{"positions": "rope", "rope_base": 10000.0, "rope_fraction": 1.0, "bias": "qkv", "init_std_qkv": 0.022, "init_std_up": 0.022, "init_std_down": 0.0, "final_lr_fraction": 0.0, "doc_mask": true}
Each number is 128 + 32 x the weight over its row's rms, rounded and kept within 0 to 255. Layers, rows and columns count from 0. Numbers have three digits each. The size before them is the row's rms in percent of the matrix's.

# layer 2 attention output, 160x128, rms 0.0639, rows 109-159, columns 0-127
107:161082156132173136119086158105123159088137134101199196122141143072158061139137120167105116151164141078169144116162115112104122168102180105155130191139146107132057162105086089083082141159115140115117124079118153135146098087127073162128095142101058086076135102154159157173099137168151123156140133155116193110143169139106098135125127130142099033118101125186120146095119165148117172166148
099:125172159095133126169173126141139103118124114074103123203111159203088116151097133098178179146174074099169104120143165180152138164161171134139085134102140117143091112150092118095128093121156137089124142115131112107106106167096099160129082140190123136170090065198106075106114128083085170067159142061177125089135151112076147133096137135194091147115148132151150153185119150121147087097131
111:146133035099098168084178174127136150143129063104132147172155120093099152118116129107117153155162134187102151153143110077110096090101073135089153138113152148135087170142071125123161139100156111108148135147115050135058078142120113114172113134094102116093077155144163123092099122170120052082104145165121069092158160130178175134132122106079108135133105142214075121159124132142133162097129
102:173120161145070111122176172222115141113141150130235112115179180089160158157106163183118139080171102158075121148074136176178165182097123108171168128085119129155113122133139122133144138163145119094147135125160138158125130072186111079151113153105186131138090141090100107122129075145103130096187108134079165119083136116096117177138133134110169152134156088130171131151127125099113168137158
106:099147147105135098113118084204202152114087070184141175090117172085091154140115117084158084179124169126111139158117121072113129182065148150147109152108202123134085116130063112064094175086162092147081153111107131123207109113115150140117128141092077167089112173130091154160152154137124161099115152116091096132118163165113138133162081128154121106071100156150163129152092141109133118135158
106:142107090146092098108122197123076125143115133212109108136162138148168105126137123111172124141106093163128134183117039140135152080131154116207085061116086117198161152101113149105127167157179062128191089116148163148123115121197120102182137070165201132128118099148132086126135141118161112124113121097142123160155112144111143120086137076123130126102124181121102159168094135134066129132166
083:056182066136066144064077163130095126147148142139132109189109093065145106105086112150122127053139098122152177165176154117106084140209091122130121141128119160149186138089083153107139091075152116148090126085155159194124105127143105092121142155086173174174113127110105104143110097116153107073185123080106132121155112113154116149169094152122080112105127160118140138173136139103144120069119
101:199182104150083122105170112161108108114179118141100071102119105115122102217125120126127100137162147161166142170164081114078088119119097123100133121116147117125137107122088099147158174125184163112103136146114181166092138154148117102112130108141215107164132135146168062106159104144100126090135128065164150086203152195134095094123149180100108143090112137096133115169200105080137139126081
084:082123109132072103162110113086154227201103113156113150074096104158080104134094114128119112072112142127114116135186157129138129135152132110135102105098146153094099105093097139112106115117120134152104125157130155106142138156100070134124126119073129176166208138156129080176132165094125168119130129071045075109103109146152109118054147166137079146148161189145122145091109182166109062155142
098:156095119175140168054097075133118135083135136130118117105167157118177150089106107128145152139136154174172136174086094140089122145097061091130096132122125156088168128097082160106110123169098086140174089094137170175183175132135084139102137131134086154101130139146075160118083125120087193157052104065161115209171119193128141086155124089166120172125135087123132118173126127115125156143103
093:128143129128099147108128113110068127131152175093115089159082120175065170103139167133092175168115179149101140112081118169125170105078077058131148068095106140065148145089157089150086056107101120123086148120089121152102086163143099150118088149145118123184109162176106071137088133187103104148124149136099134120121145110095110135124125122163099170140089137094095188084179152147163169120065
102:182137168165176103133181194173120099065110173148125079186124115085132116157190128128147094074106151154102116110115114117172131142113107135074142134107141099086080158096129165116128108169088119104120193102077151145147052053106141169161100132137159116078084189144171113141105164111142169133131140131139127159148197105124071113167109130106127102082083150150123129098122152123153088170161
102:152132083121110154139095164126116095117115113180073098193061131145099131136148131167123175128176091117131131156043179176143113139102125143203086141137085119121120113117137026163125140080087113142118161134142147127168057109142156141199131116175165144173112149183121149101117082147120149101148172177133142143083136143149088156131133100128131081175096149088119138100109172102129192155160
088:122107093099059117113205166106172085168164132179125154207100104092141104203072091127152155144184086137138120175137117107134124138121125170128128105104139151122173130165148147110153196094124186145167107113094174135058131103092183111125091057169102117159098129119135096156114130139126156085124131139168081124136094131110089149097103079095170146139140117095102131097169126091087190135111
100:095130136051140135083069177126188141154197148146132118104166139173160067132142109142129176139108108103129174085123163149093102040104149162125129154132061146095073110134122096126082113054116117132101096121185146119127109166144119106093106078133126125101113107083102144171113143136091189109134112142072172164103134149103110139144120151121071076173085146179105132113144147180094185139136
113:133124139134096119157167124111138133134061149128154174163205094159091192197133124096185080099119128134160129130144148087095105185134166155101183168162120107155079176217128189068172139108123132138145124112141124129044137118101128129180127167139087106118111125148131059152125140088150160134152163101157116122108160131152098122079126137104100135169155145154059075137099172137085117128108
095:076119144177144157109091111102108169110132135174109081147177110116166194162102108163110085097031088118087146102084089133153092072122128109107067072140164109103088131092121077137075120050116130152145118141107084141111148158149109146072130151139160140166189157055093083089139111108145114161142145150102150127155098121125172155121137172152184130119161149143159112091163150161179136122119
094:151112154138112159161132108127137183108121190203133156119072151067090140126100163140141154134153183099087134093147134063133147119079156148124126143140154127141144084115131132044109170134104091172143110094137061087115166102130086129082061131127083132113131153156105142145075191170093134156065157151108101169139159140110157162105111164062140096196086127095138114145063164138107112108145
095:104136139120170094152129032153166179155075094142150160068137105152084122035159134139146101093100142145157116131148121127136155142126118080173157166052125170169157132090041157132161098171147118194154129078118158119143160118148131106143105106123155160156142139084115179102143137071179154108091167137085102151144110141114168134104154086130114158081117132162094145183133114118126077088133
102:128161116145139134154173127157154110092097093183146159183163069163117127139140118081109100084144186106164102125122072121075167139074121154080118232126159108117098145162097097139135134145155137198103136087168092111098182169152127164094102064107126098103176100155131122099139195138092178146062135096167140137111130183140110114128075175132144190124146141106117095116142134168122151147136
080:139125151145181096087108153107107073118092129085142089144164148150087117167186121138158169148089189133115112113123087151133165181139146145126149108142192096083127081164168134093152124126122046176130151139110158154133135091149162120129122095099132133149048099058128102141119073092149135137106156082079143094143073123114098138082090151079138080109067146126098095131134150163128207141190
114:119189099142092170070071099161102125142178097129154148128088105047175089146120097167069131106137166102175177099084124128072127093080096143119162121131124196157074092094129125125124129104152120070144138140194116176128143104140132154147143150088136168099105168128118090153139044154114152126152097070120157153148139159121118195156133103142185117132101104146163189131123086109151134111163
096:086123164143191092178167155159139068160136138148138184129141096139199079162171119185126108145153138110118046188164129102129146090129133151077155093155102122148167119149092163118177123087122109114105126075129122085063121088167192089086135152137134113145096120079152156106179130074150153123110109118147102167086138128153118046151096125093090122097123145074132112144124155086078126125155
106:119105123072085070120081123066118144171125034111089107149113178109127152137142150104129072148150116057136160119111213133132172179148141119105135101112059130166146119149123155140153100075110129147130157133145158131137133128096135143124155111187153196159101133134036162151111144092152146132138139177102124131043131131124112188148137161093119100136090146054122132142140156130135129093189
091:111140231123163135119090084087157137169054092121144164114208159122120118154102099107141148176166180150115135143142131092111164142094162157137097113163099169158091109131147102145139126143113119109179065133099142098196166157155137136130160128158142115120112096136111144126184199098089150095041155104093154112153121166104112157128127070174118117110105172153129143135193156116077079114111
102:109099093104164100152137097129137133126082120095105124045079089109136038125141115152112200130159171097147129035086123136163161091115121131121153092147111109074175198122117116117171107094130089131130154149105203075049128130145168129159135137141126165123148175086109115166105131100092129126137121155132142109179131092151147176124082127148205146102124148087073165160110162139118125110146
101:152101104149085111145109133181152100160129099148134144182098085111129115126112097122129133108162122114186106066126045125111059084091160171098161064108100179066109148103130129145089092168071164163167138119160076132104111131115109137115145195108134108151135153172112103109131078123070147115129164086096136138128091125191239113067091140116117126131084161134108089154108107136120117144115
095:173092143164154062169104124140152167179051148135140122113059091176080117145128093111089134101131143175062099123065106100118112173146117101137119176142206109114109140144065104117149132098124139142141139099103187060165071133137133096179118073160164088155114103154114097138139124141096145113158099147080117176151091082117070138160144117131162086099104159142120104182137097094162146106137
091:148094151086150110092092090194135078104114131133142170122096129102109098101166133185135150092167178088137101140098094138143175132183131107110130146174075116123143157093113164103143131147139118113090088079158148180169151085127117115135109107188076116127022130131164135152094090095165132141032096149107137168154094131109131098144121068101124097161156124171078150104121157153151178188129
092:102068174131128140139119151114053143087084128092147133109079123126116130095109160163125171074121093066092130125142116112129177135142105153109129143141066178076135161185062135119117096114116107129166068155137148091112090195184114162122112183108085106158186103161099129176066103174122114132152117139159169126106137133085110134107116177112098130196106164110128101186142156180083104163142
105:124139092186104194071093066199167108221155176106111123168040112127147176133138103155034139111129108164083146150126180155151068098096127170163139145123126152152070118152090112117171163160084127114126149073120100149125155146104126062119107133135117111135147081156154104121073103199126180110172078135106116139127132114114128138116142123139099126125130101168131109166147138119120119121110
104:099132077110060142164170082107057089128133083152104084112118103156132136056104175070118123144146091200092127068176106187109104126152070116188126131098166129120067126167161128130163124116127148162138164101153120090130169134161178164085140118135163136081140124132113159092081187177146120120141102153173142104115085123170167103163130106112071168153126175114132080110138126122098164137116
102:165187119097150112105159111135111098109106145062148134137107160104104154076146046127132078148179151148157121123125164162133033151129099092105126193128122132083155059144084127185122117155100141093111144126118153138058128081113154118195109154088108167097117131105101166106138109068145116064120081143145122082089071075185089130177149159093098143112096167132135121123121088132124117102123
092:168142113154145102142168142100121112101111123063062108119052111154089127150144149138171178153131109149107068114190170085143129123120098133144153106054148153119145152154149158137144097122099114111082165052097198124072070110140158092205140180155106101176112135109161138129122115114125056063082068153147110093116120124119092120120119110090157174166082165131099109129121122165137123163125
089:141133085113140082153143129161087149148124111088162138152136150081149134103090131145136150134172115111093150132127178141171157146126092145110108144201159080058091189166090127160065189092096100123123184144128176181126130123187082072160134158066146091110131151138129156159172097130070152092122134168098161141089164079114105107148091158141118084133148195186117078136147087164117163141124
108:170125139131133202102150139163128108145154131107162180112112119221118124107153104071132114140113105114109140065138145067153143109112105070184150131122187145149138108137089135110120093142124094106122122144076091101085083101116114095124151120108110117131114054124134153090086112110119133111118147144101089075095112111066206093185124065210113140068093138130159111163179148115077073119106
110:153129142125145068168124113098149083094193136128062116114159139180182181078202103102182026132138100143160175184126068165127135126103155124091137129102170133113127141111185176119087079131123169151135090153078153134119086118112179108131167127175132157149147123099098142097137171099210062154130112163095118122125120116133162133119100126132138147074164139106132159113107163112160140147118
095:110164129180149131153112128109158094135152181077075111142122166123166123170097132120105083097144129091140166145109132099121122130142101185140109073147105139117135101146177090165171092167157090152132106149115122089159127156030172121125110181177172125115118104082166066075134129097131184111171116118089116155120108168082145146160043140151182074112086134103159130085132104125202089116150
096:154142132141101137120091146144169132141123067116132087146125140073106109130082139135066147087149172152085160146135098167119148190083134123086119172072109150164138069107073109158149140207175099149141184057099129168182067114128162138136128176148148177125181166162059187125109126109113103110145156125123133121128146101105106169104145109073069143141129135129186161141111144088085108096162
122:127090132119157118163127127154163141142146150156160171095145083100164088059147158088124143140118121027119107097163174126144140119114161136109143043120095104067169052055133150115128134141149113111109082128114133168158111108084071131139155118090088094120118129081133086177049153115126140100126113123141132151145077136190184102095139165096166135124145075099143095149173108195142125122150
110:066145097203142204127082108138100150149136103152166128157131097075106138067029111112121103147131161103119117180137162116111090129145098080177079118130180160154150117129083103141125163138137108145145180129153130068163165148166117134128136118105099122122173158154106137218117133127131148105134081133148101136138168144133106133140212118133189124129159053117176165129086150064122140139139
092:127166106122125148079146126096089087109116131116039101183169158070098173124105131115146092115205096172127065172124171109115107203136089105187162088073151135135098101099090127132125091126168133140124144124115107179098117087106179142143118120172100094073141175113080136111103171106163099071157073120189070122123181127137112143161126092106102119148119134134159148119120164141119144072133
101:082113140127110120100115127183160184139078143136143109109117145076147191119128120140130163113152165126136109142124091196122111102160153141106116157154150105098129081111155146110085104050058176131102147132117104144145142067114112108159183112105126201131126178076094114143110112136142181123149131137127092101129057070155173106098142157163085130076158132137201131054137149192114170181090
093:123136076120143138026099138153105112070129174172124142106118135085126181164164055151096198109119171138110134144054047149138123083119162141130111157145138120167125107170151118112105139129099130128160166153092094221155103123153193136133093116124133145144150181112129121084184114147082118108126131120118074128201153159123148152146150117190164151160162081141164147159130117110131102154137
093:171104167170157179167091106118110141038115111166112121075079089145085200163079156127149084089164182154124078099134151095096136092171081131147040100149125150148165069153136139116093137134102146093176091104076103140121110140139123164139148097147126212115154135096083096124104164099152115095123090120132107116158099146132109145176118091211123108113145109141176105121136104123151116115123
088:104158103113084145139129146113138104095105177117081237146118183150131058172181087173158156139134197116172116120157141088142118174118107101103098135103104125179076141152110137130140082085159172128147145086169117107070119137110156147136097100175138116179108113134150137082197109065098162113132111122149156105087150118153131126172177160144137124164132096172163124168095165099088173084110
100:146156107121097121127088154165132094160125102096088124190128070155107139107110091174078110085131158108132144147144158106124112088130144188153114112097123200084131060071109141131181153149132070116126143131116103141114099131083119106147152131119143119120108123124173074184114069062135153096069089135106099094137067136175130122113072115103145157165087192115160088172117035125122139123183
113:110127115160178124092134059163155131110120118115126176099170087134179158182168098184165091150149106155166147140113103102145107056073141081120099083094053209103135056041124115133155128116137095133109153096137089141098169098139128100153157132107119163098152116094151089121166108066171123114138127088094169123123168093132146136115135113121159169128072149148167160105094137115129185163126
087:182164188137132164155113085129121166116166114151108110125167166179107120123137150119140100154161162114173129136013126116189146163156130136170173087130126113093123117128167068187119139192168134105135092087143077109130129142145133134099112122103080117145112151139150165057100132106137062090144109107125123174119134057141194069167131085150134108137160167175085143108156095111113130074106
092:084121136079099142145089091086147141064158112056115129106101135096141130113126168217102148143174133103116140152147159129131163200154069057110126118120109223135158147148054166153139123132146145119152126183158117117131100135125120149146125208129130134120115145137124143100087133125110072065114097180105116200079139091132083130147179133120127127072115107143100186108134122184137115119099
094:133129080088154146112146125128131140185095167082196057041114073105153104102135158191118118100117069128145139154097103150120131117144139107102115171131056124147160214154107155125145126123116185122138127140163135133048124100141188122117099124112180188150175119098123156146071099128164136135175142162117156108138110108134168178137151130166102103169177073094117081082119155150131145146136